Weights of a small GPT-style language model, trained from scratch on English Wikipedia.
Size: 17 layers, 2 heads of 64 (1 for keys and values), 9.57M parameters.
Training: a variant of Muon for these matrices, 12123 steps.
Each number is 128 + 32 x the weight over its row's rms, rounded and kept within 0 to 255. Layers, rows and columns count from 0. The size above them is the row's rms in percent of the matrix's.

# layer 5 MLP down (transposed), 640x160, rms 0.0276, rows 450-471, columns 0-159
size [113 103  99  88 111 104 112  97 107  96 104 100 108  94  92  98 100 105  99 108 105 100]
[[134 119 190 128 116 102 213 114  89 112 102 120 175 142 122 160 163 130 159 116 118  40 130  69  86 128 106 104  80 146 142 164 161  91 181 151 127  99 169  86 115 109  74 128 131 118 120 145 182 118 122  89 131 135 137 180 112  98 213 108 156 157  84  91 194  47  88 140  99 182 117 126  94 121  78 110 146 107  78 160 134 166  96 101 125 139  92 112 181 136 139 154 142 162 182 124 132 132 186 149 115 104 183 112 143 114 134 106 130 195  79 121 108 168 100  99 144  85 135 112 116 106  97 117  89 151 101 133 130 134 137 149 126 122 159 166 146 118 100 143 151 152 197 128 145 107 119 217 142  99 162  99 113  95 137 124 149 114 166 148]
 [148 163 149 174 123 128 196 150 107 135 185 152 134 111 111 118 100 111  94 130 152  80 208 134 121 115 103 155 155  92 131 111 131  85  71 106 159 100 151 119 125  83 144  89  97 109  94 204 176 171 116  84 141  91 117  77 130 171  97  75  82 147 153  97  99 150 125 102 102  95 160 116 110 124 150 102 144 127 136 134  80 133 135 168 126 116 154 103 121 136 150 175 121 127 140 221 140 100 143  83 120 115  81 152 187 133  91 117 194 185 119 131 101 140 144 116 115 177 123 117 136 153 120 143 161 102  79 107 124 171 131 129 142 119 122 101 132 105 162 101 139  67 108  84 109  48 181 163 161 156 174 104 158 194  84 104  46 136 145 120]
 [103  89 175 183  58 167  74 130 118 149 157 149 107 178  79 127 155  84 126 172 105 159  71 134 106  96 114 184  83 135 113 132 140 120 126 156 121 151 125 117 138 108 145  98 141 120 119 163 103 151  81 162 151 139 108 191 188  96 109 139  83 119  95 146 157 136 109 119 173 134  95  74 117 110 146 140 185 140 107 143 142  80 177 109 133 141  87 160  91 181 150 163 159  91 110 169  99  93 149 166 191 155 126 137 101 114 100 146 108 178 109 132 111 144 158 136 189 157 125 227 135 134 109 169 132 150 142  97 177 183 106 106 126 124 131 111 145 222 143 100  84 123 146  65  92 107 126 105 147 103 114 150 102 117 151 175 117  73 106  90]
 [ 93 160  71 159 135 103 110  98 134  56 197 160 115 129 152 136 120 123 146 116 184 107 147 135 134 126 143 119 138 148 134 123 131 150  26  63 102 161 140 108 148 157 125 147 158  93 176 139 154 171 128 157 118 115 137 128 109 141 145 101 142 133 188 131 130 194 110 129  89 172 106 134  64 120 192 157 231 117 115 144 174 113 143  89 119 109 136  69 130 120 179 156 134 104 171 152  98 120 140 113 128 101 202 104 118  73 156 145 121 123  63  89 147  87 106 144 179 159 141 117 110  85 108 151 146  99 128 138 151 170 104 182 173 166 119  76 125 192 112 142 180 133 121 121 113 169  91  87 124 113 172 122  99 127  94 161 181 137 121 110]
 [175 182 122 129  62 145 120 153  94 133 196 142 175 126 138 147  80  98 107 172 182 131 125 170 160 104  63 127 106 167 106 128 167  55 157 188 136 118 141 141 123 138 143 125  98  66 132  99  89 129 127  78 131  95 123  97 174  85  90 166 106 135 127 117  81  94 110 124 132  91 132 132 141 109 114 140  98  74 159 165 133 136 120  59 122 118 138 124 191  60 133 144  98 159 155 102 138 114  86 141 123  87  82 125 134 111 128 116  99 162 145 118 124 104 124  65 156 108  54 110 145 151 130  59 137  79 114  73 130 147 176 209 189 185  81 135 132  82  83 129 127 194 102 115 164 137 129 104 155 111 131  95 115 151 104 132 129 131 137 108]
 [150 121 153 133 118 131 189 128 130 143 180 103 113  98 171 101  54 114 122 128 157 100  93 184  99 109 127 127 155 153 118 178 119 104 128 134 112 134 166 129 163 129 154 154 120 223 122  97 155 131 196 189 192 167 110 156 181 135 163 105 132  94 110 165 146 127 112 100 145 124 123  94  30 164 102  96  81 172 154 110  91 145 138 138 171 139 101  97 145 136 108  70 145 124 124 167 139 150 133 170 102 139 135 109 133 126 154 129 179  76  92  69 144 129 146 152  65 134 175 161 188  84 163 143 171 147 121 142 201 175  88 115  75 162 114 114 180 125 124 126 162 138 139 113 181 145 154 192 143 106 109  96  91 119 128 145 122  93 148 159]
 [136 140 141 107 130 120 152 121 158 163 151 175 168  63 108 122 126 135 102 142 138 113 110 120 144 150 115 126 119 202 124 172 124  76 213 138 101 133 117 168 120 141  84  86 100  83 171 159 185  97 138  70 102 168 162  97 174 128 175 114 184  70 127 135  89 121 170 114  95 109 142  95 104 152 130  99 162 107 123 124  72 110 120 107 104 169 110 169  93 118 147 152 152 145 161 117  88 160 121 119 147 106 104  93 117 107 153  92 219  47  99 127 106  76 156 168 151 179 162 100 195 110 161 164 122  65 138 129 121 143 106 159 136 116  99 113 114 129  96 166 152  98 133 157 126 190 122  51 138 182 116 188 167 132 120 122 131 122 167 117]
 [129 141 142 128  54 170 104 142 135 154 117 118 112 152 170 113 134 120 114 123 105 195 133 174 128 126 110 165 100 133 143 115 135  96 127 154 113 128 153 134 121  90 161 112  87  85 144 162  95 113 114 204 125 157 130  59  64 113 107 132 191  86 138 157 117 147  77 124 113  94 210 140 105 132 142 139 171 133  85 149 126 130 111 110 138  92 108 110 145  96 109 172  82 126 143 147 152 150 118 176 128 178 124  93 130 138 112 130 161 124 101 158 191 115 186 150 158 184 159 109 136 158  23 137 156 146 132  72 121 187 155 182 187 141 153 134 108 137 127 189 125  89 109 163 121 131 142  62 168  50 103 105 152 188 118 149  84 175 130 143]
 [167 144 155 171 139 177  95  87  61 135 168 119 116 100 104 130  87 146 117 125 126 135 162 173 114 124  93 141 153 126  81  83 142 109  98 106  92 164 166  86  90 137 143 131 120 158 128 112 168 118 137 125 143 125  99  78 151 162 119 130 105 144 122 136 134 173 165 155  83 122 143  82  74 177  73 100 109  97 123  70 129  91 115 112 164  58 107 148 119 150 127 122 137 178 154  71 176 157  79  78 116 155 161 114 109 126 119 117 135  83 158 110 100  65 154 144  96 106 114 126 128  64 107 111 109 167 162 114 156  58 153 157  78 125 105 179 123 107 168 130 208 190 100 113 131 117 143 149  37 186 132 171 187 153 147  98 123 143 148  92]
 [102  77 151 146  85 104 160 171 107 120 177 111  91 107 112 136 166 125 155  94 169 130 175 144 130 157 140 132 147 165 150 139 161 130 119 142  89 118 100 174 102  99 132 147  98 216  49 131 101 135  94 136 114 191  90 111 156 145 174 102 135 140 103 183  87 114 163 161 119 147 147 111  61 169 147 148  79 159  91  86 104 122  99 191 119 151 131 144 111 149 124 111 109 163 130  75 130 132 140  85 181 109 141 112 150 158 119  94 145 111 149 150 183 105 199 141 156  74 123 114 167  77  87 132 138 133 133 150 190  69 160 141 180 110  78 132 192  73 130 167 137  87 116 137 147 153  73 123 118  71  67 170 148 122 113 104 150 158 138 104]
 [116  64 105 182  82 188 145 133 100 117 132 117  88 137 148 130 173 152  94 139 111 146 110 123 179 159  95 168  82  97 137 125 199 147 174 174 123 153 124  55 154 174 128  69 123 106 143  80 107 154  98 139 140 147 129 126 138 133 141 126  99 109 116 116 130 146  98 112 164  93 121 159 154 119 137 133 164 161 117 167 154 128 118 115 101  89 136 156 152 129  57 172 201  93 139 115 180 114 111 185  68  94 114 115 121 137 124  44 135 166 159 122  93 104 210 107 168  98 155 159  92 128 165 165 133 105 128 108 158 123 171  71 200  68  81 126 136 187 148 169 104 103 146 113 162 131 170 117  96 105 117  89 138 164 143  90 135  88 150 117]
 [ 98  58 174 160 102  94  93 141 142 169 145  83 107 141 184 133 161  95 117 118 180 120 139 200  67 141 176  97 119 142  97 130 144 137 182 167 125 142 117 165 184 188 112  85 146 152 129 136 142 122  92 180 139 160 110 141 180  78 117 132 101 130 156 142 126 157 161 148 161 116 120  91  99 109 113 100 136  90 127 177  60  80 125  92 137 124 138 137 154 123 128 181 147 143 115 120 127 147 167 149 111 209 132 159  63 136 119 101 130 117 169  94 120 114  91 116  99  57 157 113 152 102 109 167 127 164  87 138 138 101 187  93 139 169  97 165 109 148 102 175 129  95 123 131 150 179 144 123 103 156 130 178 113 119 151 238 141  90 153 167]
 [141 122 129 141 147  79 165 147 147 137 154  62 163 153 142 115 189 106 178 106  96 120 100 134 105 141 150 147 121 135 120 119 125 123 129 116 140 139 129 134 123 126 134 100 112  77 154  93 231 166 150 109 171 121 108  68 154 147 115 149 136 132 113 123 127 147 148  88  55  78 174 133 172 140 134 100 105 174 104 131 131 125 147 102  66 147 137 161 157 224 123 113 172 119 103 183 119 139 107 115 167 161 159 123  91 141 136 136 160 113 113  96  92  97 194 108 133 128 165 153 193 133 100 144 132 194 103 189 192 157 137  94 194 109 137 193 120  60 191 140 134 140 182 141 116 113 185 155 189 122 123 124 121 143 132  78 135 136 115  76]
 [ 95  34 108 133 177 213 163  97  94 134 126 114  62  84 144 138 164  95 192  91 166  65  70 184 141  98 119  86 138 134 106 144 120  83 116 152  68  97  96 119 101 120 127 121  94 116 161 130 175 152 111 156 180 153 184 118 111 127  97 152 172  93 127 117 114 107 116 112 110 117 137  74 155 122 109  99 129 131 107 133 113 118 128  65 170 121 139 103 121 132  79 156 145 131 144 153 109 200 112  80 159  76 141 113 127 152 110 126 108 109 138 141 121  87 187  73 115 119 166 110 111 182 113  97 100  90 123 111 143 112 182 110 109  77 162 173  77 118  83  95 177 120 183 113  99 132 100 185 176 124 150  84 135 118 121 156 162 143 115 125]
 [137 120 104  79  81 108 127 192 130 114 131 104 130 119 120 150  85 107 170 116 124 133 144  87 120 133  95 131  98 116 159 107 139 182  71 188 120 173 119 116 130  98 107 131 159 142 192 101  87 109 134 123 168  75 130 155  96  82  88  73 138 135 116 138 160 118 146 135 129 115 118 173 120 163  91 122 150 154 140 159 108 135 150 134 130 138  73 147 137  70 163  97 121 112 128  96 124 125 146 186 175  97 122  99 140 129 162 166 161  61 172 147 139 138 140 157 119 152  99 181 178 132 100 183  62  92 121 124 162 144  64 181 166 136 161 141  82 174  89 138 131  28  93  34 113 112 106  58 109 164 175 134 143 133 110 160 189 125 126 127]
 [ 65 108 133 124  58 157 162 191 154 211 133 136 115  67 169 106 115 155 171 117 159  64 131 105 109  65 124  85 102 128 119 169  90  68 145 148 142 168 133  50 127 124  51 126 110 103 146 108 157 136 146 167 133 129  86  75 147 101 141 148 110 143 129 145 148 147 133 123 142 111 149 133 137 176 131 151 194 149  73 132 144 149 139 156  74 134 117 158 152 162 168 117 131 171 150 159 117 107 144 101 174 134  83 125 154 114 113  95 160  78 172 142 168 145 115 119  90  80 136 124 112 132 197 129 136 193 172 145  76 118  75  76  75 154 149 128 186 162 112  92 148 102 130 120 111 123 171 107 114 141 171  98 134 133 136 135 139  73  78 124]
 [130 113 134 157 137 150 139  86 152 143  84 119 158 111 145 119 104 135 140 103  74 123 134  94 162 101  72  77 111 152  86  50  78 135 141 103 123  90 180 149 116 153 160 157 165 153 153  77 116  79 136 111 176 121 130 139 141  87 129 120 165 137 158 129  72 116 139 144 111 125 123  46  96 155 159 136 144 150  79  57 154 157 176  22  91 120  94  80 130 187 184 124 178 115 155 143 149 126 153 137  83 146 129 154 108 120 102 106 148 157 136 180 144 163 159 165 175 108 135 110 158 146 130 181 122 133 119 138 117 139 143 113 119 165 170 148  92 118 109 102 120  98  91 118  77 123 143 138 192 187 115  85  48 133 111 103 156  91 195 137]
 [140 123 121 138 121 155 111 137 124 121 127  88 111 104 126 150  85 173  79 196 108  74 124 155 157 165 185 118 143 127 100 116  71 152 155  92 112 115 141  69 132 144 139 139 100 169 135 127 149 157  76 117 132 181 111 174  88 148 182 117 113 149 163 145 221 183 196  79 179  97  94 189 124  72 131 155 154  89 129 136 132  92 103 132 123 104 173 127  92 167 122 147 170 125 152 146 104  92 109  77 114 140 154 133  77  89  65 118 139  99 167 120  80  92  89 103  96 202 155 154  89 105 101 118 118 141 150 107 128 126 121 141  87 153 117 126 177 124 127 101 167 149 173 110 154 103 108 186 106 158 160 111 164 183 122 140 146 146  47 106]
 [123  97  67 139  88 168  87 125 142 123  89 175  63  85 139 129 107 107 163  71 135  67 140  64 130 177  52 150 120  87 122 151  98 147  92  82 117 141 116 129 136 163 187 145 109 140 158 212 129  87 101 176 166 103 125 121 145 124 134 127 149 124 169 124 147 116 100 138 171 121 169 119 119 158 117 196 100 129 109 187 130 129 134 146 119 191 146 122  75 130 145 118  78  77 112 156 143 121 139 139 129 120 174 172  84 141 179 190 107 105 126 120 105 133 131 172 150 117 114 142 141 136 140  86 119 147 155 141 118 132  89 134 178 140 133 129 176 164 119  46 120  93 117 160  72 183  89  84 153 156 112  78 122 166 113 157 161 153  88  65]
 [153 145 136 144 156 175 174  81  98 132 165 203 136 128 173  79 158 169 113 100 142 147 125 117  86 120 164 103 151 108 122  62 135 177 138 111 150 125 111 126  49 148 134 114 140 113  86 141 151 118 150 144 118 170  77 128 123  72 154 162 149 106 202  96 111 133 128 133  95 146 156 160 137 106  48 148 107 113 123  96 132 157 165 110 144  79 112 149 130 112 132 125 119 111 113 130 155 189 118 189 147  94 142 143 115 100 116 112 118 134 150 131 139  56  86 144  94  91 109 110 194  91 134  82 140 140 159  79 106 129  89 152 192 113 113 143  56 139  27 111 178 179 214 151  89 108  89 119  91 160 167 142 100 110 131 132 125 122 134 123]
 [115 160 156 160  66  92 163 163 109 115 157 172  81 136 131  88 143 107 128 114 124 165 106  61 145 118 135 137  93 111 194 100 122 157 167 131 135 139  75  49 103 132 116  78 112 136 193 105 191 158 138 139 153 155  97  84 118 146  61 123  86 165 101 160 115 160 178 119  94 123 115 191  81 160  60 130 131 135 106 194 102 145  91 116 110 130  95 153  79  97  97 108  78 120 166  89 134  83 100 155 157 198 134 171  89 137 135 110  97  76 155 115  86 115 172 168 123 120 156 157  89 113 187  93 119 135 154 182 128 169 110 136 137 182  93 153 145 111 129 142 114 151  87 166 167 132 130 106 155 131 175 114  82 154 121 122 161 114 121 133]
 [136 133 190 101 113 122 116 137  81 137 119 177 134 101  86 127 158 113 104 112 133 160 145 177 184 152 134 152 178  94 153 144  86 107  91 163 150 174 159  97 111 168 146 166 107 127 135 158 152 173 152  94 136 129 115 125  76 120 133 119  70 145 159 108 150 163  45 132 102 110 204 183 127  84  47 148  99 145  81  81 102 130 113 160  84 193 138 119  94 115 132 172 123 172 161 112 152 151 101 101 112 128 123 125 126  79 136 147 171  52 106 111 125 209 147 135  92 104 170 115 179 167 124  93 186  81 140 151 133 103 115 107 105  90 109 123 137 114 139  91  92 113 129 203  86 133 112 150 101 108  91 153 165 119  89  93  89 157 122 159]]
# layer 5 MLP up, 640x160, rms 0.119, rows 451-471, columns 0-159
size [109 100  94 105 108 121  97 111  95 106 102 109 100  87 101  95 110  96 102 103 106]
[[127 117  87 125 154  90 160 111 177 123 154 127 135 114 107 133 156  67 131 140 187 149 137 150 117 137 127 174 177 114 133 100 125 100  35 178 158 134 149 111 134  70 124 107 148 143 184 142  75 148 119 114 160 156 102  98 155 133 163 107 114 173  84 116  92 131 134 123  91 180 139  61 119 187 107 155 103 121 123 164 180 111 115 118 143  91 127 104 105 111 113 152 111  88 103 106 113  89 179 121  27 124 136 120 140 101 162  87 114 132 156 142 148 106 133 130 196 117  93 142 151 133 135  78 121 161  97 166  82  74  82  64  70  75  90 110 131 127 131  99 179  89 139 103 159 160  64 142  64 105  89 103 129 104 133  63 114 138  93 149]
 [117 125 136 101 104 117 240 165 164 113 122 104 122 165 172 128 116 145 144  90 174 144 168 143 173 198 141 147 159  72  89 109 182 154  90 147 120 117  91  74 119 102  70 161  87 103 162  84 130  84 183 144 127 173 141 141 119 167 163  88 134 146 142 171 144  76 100 107  93 157 107 138 129 120 161 119 132 130 161  90 143 168 150 139 155 199 135  77 175 126 150 155 179 109 123 121 136 148 132  87  52 151 138 135 114 131 143 120 115  70 149 122  89 147 124 121 101 119 130 125 159 130 135 101 150 102 137 211  75 136 174 154 137  94 157 185 135  54 173 118 107 168 127 148 188 116  85 151 104 143  88 114 139 101 111 166 121 122 137 171]
 [116 117 141  91  69 203 105 129  97 192 124 154 177  99 116 133 114 136 127 130 154 118 110  68 106 147 124 103 151 115 146  79 100 119 171 156 101 134 141 148  76 170 138 109 113 149 144 136 167 144 102  75 121 140 106  89 142 189 109  85 140  67 141 110 141 156 135 161  76  94 184 147 163 137  31 110  92 208 153 138 146  83 151 130 174  75  86 152 135 134  74 116 213 103  77 143 136  84 146 137 119 190 147 106 142 130 120  75 124 138 138 118 143 133 142 118 158 174 169 120 144  84 122 127 137 154  98  55 103 138 184 109 145 124 164 147 144 131 108 130 119 146  57 130 160 144  73 195 129 131 134  74 110 132 120 110 134 158  97 123]
 [114 109 146  86 170 112 165 153 161 126 113 128 106 153 104 141 106 239 144 169 102 161 137 140 166 138 162 107 120 131 112  88 116 105  96 136 130  62 118  76 131 169 141 124  97 139 159 130 116 113 121  79 123 130 102 102 129  91  60 147 133 120 173 117 134  90 128 158 183  75 142 158 174 123  96 102 110 126  57  69 105 153 119 188 200  91 129 170  73 124 101 151 187 106 152 196 112  95  72 168  93 102 116  97 168 106 136 131 143 139  71 149 144 132 176 147 118  83 163 143 139 148 145 160 188 140 127  92 146 137 132 103  46 111 196 127 126 159  95 157 128 134 137 127 118 117 134 109 188 123 123 104 193 120 141  81 100 152 153 122]
 [ 56 112 135 101 144 129 123 135 113 133 110 138 106 144 103 158 118 175 173 209 133 114 142 126 138 133 186 123   3 142 131  58 142 140 131 137 108  75 132  88 103 125 140 173  94  49 119 175 140  93 136  83  89 147 125 111 176  86 142 111  99 133  84 136 137 169 145  91 116  96 146 197 112 136 148 127 117 113 127 159 172  80 167 110  83 178 116 157 140 126 112 120 193 118 152 168 139  89 112 141 150 154 125 118  96 120 132 121 131 115 158 151 169 138 107 134  37 121 117 113 115 173 139 139  85 148 145 122 147  94 111 128 136 134 103 109 105 154 108 102 141 170 112 188 133 183 151 132 100 136 212 136 122 152 153 114 210 164  73 156]
 [140 103  83 179 108 136 147 148 129 224 117 151 126 121  74  42 150  68  96  93  67 118  58 103  97 132 104 176 167 144 119 140 160  81 148 180 119 167 149 123 118 116 171 156 105 150 101 138 155 138 170  97  73 165 107 127 136  99 148  90 161  78 133 119 102 104 137 122 182 108 116  76 152  84 123 155 191 103 130 141 109  90 159 107 129 144 142 174 106 109 152 128 140 101 105 115  82 122 135  88  92 152  94  98 145 117 180 130 142 165 127 119 120 170 104 130 148 110  79 130 110  85 147 140 100 134 109 108 140 102  79 157 122 152 161 146 158 112 117 141 137 141  54  92 132 130 112 136 157 175  60 213 153 116 184  72 120 127 188 124]
 [ 89 211  97  96  93 175 139  96 135  83 140 136 132 128 134 130 132 123 150 124 185 140 113 138 123 135 118 145 146 118 110 112 151 124 121 124 104 116 119  83 138 102 139 149 108 120 172 172  65 127 156 154 108 122 100 125 110  93 105 160  88  85 111 159 126 139 152 172 181 169  68 134  53 102 159  95 164 132 142 124 140 187 129 175 161 151 133  79 164  40 164 166 113 115 101  65  69 142 157  78 139 105 144  75  83 100  59 130  51 150  96 135 117 106 113 180 156 141 132 137 166 158 103 151 151  78 170  93 119 104 105 100 157 123  49 114 152 177 102 179 123 145 158 164 164 162 105 104 151 152 121  85 156 140  78 147 128 155 100 143]
 [140 144 115 119 103 132 102 128 117 158 138 131  93 185 131 113 124 143 130 186  96 148 121 153 135 112 118 142  97  89 143 142 110 128 107 102 150 128  76 126 118 185 115 112 155 173 107 104 148 141 131 121 145 134 162 127 152 127 163 134 105 165  98 164 179 204 139  78 100  92 144 106 117 120  71 145 165 126 116  71 126 137 142 157 132  88 172 128 129  99 172 139 155 158  78  71 132 104 119 106 103 179  93 135  81  99 155  98 163  66  96 148 109  91 134 108 119  98  63  89 124  83 139 126  72 141 169 136 161 107 145 160   0 150 122 207 128  90 173 110 162 103  98 114 116 128 103 165 152  54 133 111 140 118 105  39 118 157 107 172]
 [ 86  79 123 119 151 185 131 159 104 160 133 116 158 128 123  80  67 197 106 181 146 136 144 126 122 105 132 169 189 104 158 112 124 123  99 176 122 107 152  99 143 112 107  91 108  75 134 102 160 155 118  76 150 111 124 164 112  91  69  54 115  80 164 100 163 150  96  89  98  84 134 142 162 134 125 148 148 130 107 113 111 164 139 103  90 113  92 101 167  29 117 136 139  82 107 131 134 108 127 116 124 111 127  85 199 105 102 123 123 135 122 120  93  93 128 113 130 181 128 114 134 123 163 128 101 146 154  83 125 103 137 134 140 152 161  93 103 154 231 125 114 158  65 102 136 101 112  15 150 203 128 167 164 141 159 128 141  97 138 123]
 [176 125 142 104 127 136 118 119 124 192 134 139 124 151 136 125 110 187 105 171  97 132  92  96 157 140 110 138 113 147 120 157 114 126 138  64 135 156 147 140 134 189 125 161 172 103 180 138  73 115 109 179 133 120  84 109 144 121 145 135 141  74  84 150 128 155 115 169 170 112 181 106  89 109 123 169  88 177 116 182  84 134 119 148 115  94  88 137 142  21 155 154 104 105 127 139 151  76  73 184 123 102  76  95  87 156  44  71 134 105  83  83  92 118 154 172 129 124 149  82 127 141 122 123 139 114 131  77  65 158 154 106 110 153 137 105 148 129 103 144  91 120 164 171 157  81 105  82 108 174 138 100 177 103 150 106 187 181 144 111]
 [145 146 199 126 118 160 194 118 150 114 164 113 138 117 142 110 115 108 173  94 116 196 101 100 158 152 123 140 146 174 155  79 115  88 112  76 110 158 143 149 153 102 105 141 115 139 134 192 126 106 125 130   8 140  89 128  86 220  98 143  93 141  76 106 199 105 158 141 147 139 109 192 111 116  95 138 110  98 125 163 116 138 110  80 201 171 179 139 132 106 142 121 160  85 109 153 128 127 110 121 101 121 161  94 134 151  75 107  83 114  86 150 117 173 144 122  97 189 168  63 122  80 160 129 176 132 141 145 114 104  95  84 130 100 166 176  94 119  85 140 140 119  85 125 180 133 137 130 136  98  75 132 140 135 138 155 137 131  85 136]
 [117 176 107 168 196 131 130  52  55 122 133  94 131 169 119 130 193 109 132 122 121 107 123  85 119 118 118 133 106 109 100 125 152 127 135 108 149  96 137 110  87 136 153 107 142  79 149 164 178  78 171 121 144  84 136  78 114 169  65  65  80 129 129 146 146 146  98 175  93 155 144  95 151 156 100 138  74 138 109 116 107 128 145 144 164 144 148  96 124  74 131 107 158  83 176 132 127 123  70 160 159  75  87 119 142 119  89  85 110 118 118 147 110 190 112 149 123 135 117 154  67 142 107 172 141 169 171 138 155 156 128 100 181 125 144 139 126 113 206 123 221  68 100 153 183  74  93  89  86 144  90 123 122 143 114 123  68 136 146 132]
 [157 127 148 158 123 127 122  85 134 132 137 126 149 102 164  75 196 118  93 178  64 102 118 105 157 155 117 170 157  79 109 136 130  92 125 103 155 147 150 116  56 135  44 131  83 105 104 136 148 176  56  94 130  74 105  86  23 131 164 128 141  61 113 145 141 144 145  94  92  83 124 143 155 146 153 109  95 109 159 103 127 178  83 139 173 121 103  99 141 149 148  96  96 133  81 136 157 143  99 161 108 155 160 155 159 142  79 127 149  85 148 102 159 154 183 118 123 148  68 124 130 110 162 205 113 108 153 138 138 114 125 112 136 152 149 161 108 169 166 162 107 188  98 135 184 119 156 137 162 153 141 142  81 110 135 161 115  96 187 163]
 [155 140  74 110 150 176 230 121 121 145 151  95 113 127 122  97 141  93 112 127 120 155 104 134 109 139  98 125 204  90  28 150 171 123 118 109 107 122 108 171 103 176 119 144  80 130  98 139  84 130 132 150 132 119 119  83  51 116 127 135  84 182  98 104 121  97 143 127 126 160 142  71 126 114 139 107 153  48 123 137 128 141  83 150 180 175 134 131 109 126 105 185 143 104 143  99  78 151 140 188 125 161 163 108  70 140 121  87 118  37 106 138 158 156 137 147 142 102 110 167  46 107 119 162 156 155 148 103 128 141 155 145 132 158 130 140 127  76 124 127 122 134 182 154 193 151 163 164 126 140 154  66  84 123 120 144 101  98 160 139]
 [151 124 112 117  95 123 118 132 121  78  75 124 118 109 145 100 140 184 160  90 117 153 179 131  91 184 174 171 127 145 142 154 157 143 101 132 177  58 137 146  85 141 165 177 169  74 109 161 100 139 107 140  52 126 100 135  68 201 131 122 117 107 162  95  88 113 154  83 133 159 133 136 139  68 141 150 142 111 131 159 176 151 156 130 142 105 176 134 130 156  75 110 131 152 120 122  79 154 148  76  81 163 104 143 120 130 118 139 106 161  78  82  88 105 136 115 130  91 148 125 124 117 110 127  99 185  81  91 117  92 129 165 148 115  77 117  85  66 186 102 162 164 168 115 102 194 125 141 100 100 131 219 137 140 182 162 102  99 154 164]
 [ 91 125 119  95 112 134 160 131 162  49 160 145 234 119  98 120 120 177 115  99 157 126 185 136 195 111 105 104 114  72  67 147 106  87 142 104 100 162 209 117 141 160 145 173 129 154 125 157 105 113 118 173 137 130  96 147 148 117 130 147 152 145  81 136 131 117 185  75 125  66 153  87 114 184 111 129  97 141 149 117 136  85 153 103  77 135 147 131 153 157  41 161 141 177 135 121 149 181 172 121 130 137 158  76 141 118 154 185 145 100  65 113 127 129 168 139 164 154 121  93 117 100 137 111 105 128 144 133 142 155  60  83 115 170 117 126 118 144 141 123 119 110  44 116 149 140 139 127 201 131 107 107 106 149  72  89 138 135 133 148]
 [146 128 151  84 143 121 106  63 114 138 127 161 111 134 141  17 111 102 110 173 138 108 159 173 148 119 121  87 150 124 154 133 155 196 130 165 147 102 163  86 106 168 135  91 135 167 112 101  50 153 177 145 164 112 170 108  85 107 173 108 155 127 152 157 147 144 134 121  74 125 136 112 110 107 171  94 142 148 132 165 182 107 138 116  95 117 169 142  95 152 175 160 111 165  86 127  88  76  79 179 125 116 121  96 107 173 119 176 166 172  48 128 131  99 126  92 128 108  96  68 123 138 202 105 140 103 138 159 190 141 151 100  90 102 123 140 154 131  83 183 128 171 115  99 178 137 116 154 161 127 103 141 104 132  69  94  81 147 143 148]
 [158 142 169  90 169  93 221 145 128 121 147 137 143 148 100 160 147 164 141 201 134 142 140 168  97 114 219 123 105  94 122 114 123 189 140 188 101 149 144 110 176 141 126  76  98 120 166  89 100 113 157  98 114 154 237 124 163  79 100 119 120  87 117 169 114 150  87 120 137 151  95 167 131  78 145 104 173 191 194  90  86 151 169  93 121 158 154 126 133 156 144 120 164 126 115 112 127 131 137 165 104 181 157  38 132  87  97  82 108 167 105 145 134 109  60 115 144 105 127 155 113 153  84 129 137 144 102 131 146  79 159  98 148 128  85 166 115 131 135 189 130 133 187 140 137 146 115 113 144 116 128 106 147  92 113 130 153 119 121 116]
 [154 123 138 152  97 166 150 137 107  97 119  94  99 121 126 120  77  95 151 118 105 152 174 157 140  93 108 160 173 163  89 117 140 104 183 151  97 121 179 167  33 144 130 190 131  88  96 103 107 132  98 146  96  90 132 138 164 182  77 103  87  99 125 147 140 107  20 156 151  85 185 174 108 185 101 129 149  89  91 143 133 132 121 106 136  84 138 108 161 127 147 146 102 149 140 126 122 167 132 137  81 103  85  80 104 120  91 122 123 123 154 111 121 155 131 165 128 131 141 110  55 141 157 112 100 126  86 136 132 166 158  88 152 169 153 100  78 127 146 120 146 124  30  81 119  99 135 163 101  65  99 171 175  82 133  95 151 164  91 120]
 [146 160  97 123  91 117 159 138 114 158 114 109 101  95  81 171 156 150 122 171 159 136 184 157 134 121 121 179 109 142 111 160 129 108 130  98  89 134 157 209  64  87 137 171 143 157 160  41 139 123  93 178 102 167 194 125 178 141 140 116 124  46 163 169  62 104 104 162 147  97 147 116 101  88 104 182 150 129 156 127  84 168  99 115  96  99 157  69 168  99 144 125 150 142 100  69  96 186 123 118 142 115 117 117 102 108 139 128 164  87 182 106 123  99 137 145 136 152 149 188 133  96 127 118 104 133 157 110 149 136 161 141 120 116 150 100 100 110 150 129 100 157 164 177  74 209 176 174 100 127 137 103 142 144 119  76 129 187 126 109]
 [ 36 103 169 121  73  89 184 165 149 130 156  88 127 104 123  85 131 182 140 190  89 125 111  96 173 126  97 144 194 132  74 106 110 126 101 102 114  97 108  38 135 113 136 147 119  92 102 174 123 115 119 145 112 129  89 114 170 148 167 172 174 125 161 124 131 174 136 115 103 100 138 120 128  96 174  93 119  89 171 118 125 136 114 140 199  80 154 121 161 114 151 109 167  48 145 103  79 120 155 159  87 100 157 127  96  75 145 116 132 150 122 126  74 168 166 149 161 120 139  95  94 102 135 109  93 132 181 149 125 168 143  98  69 107 163  67 114  82 138 162  79 105 116 165  77 148  78 153 115 146 108 123 160 106 113 139 124 130  77 125]]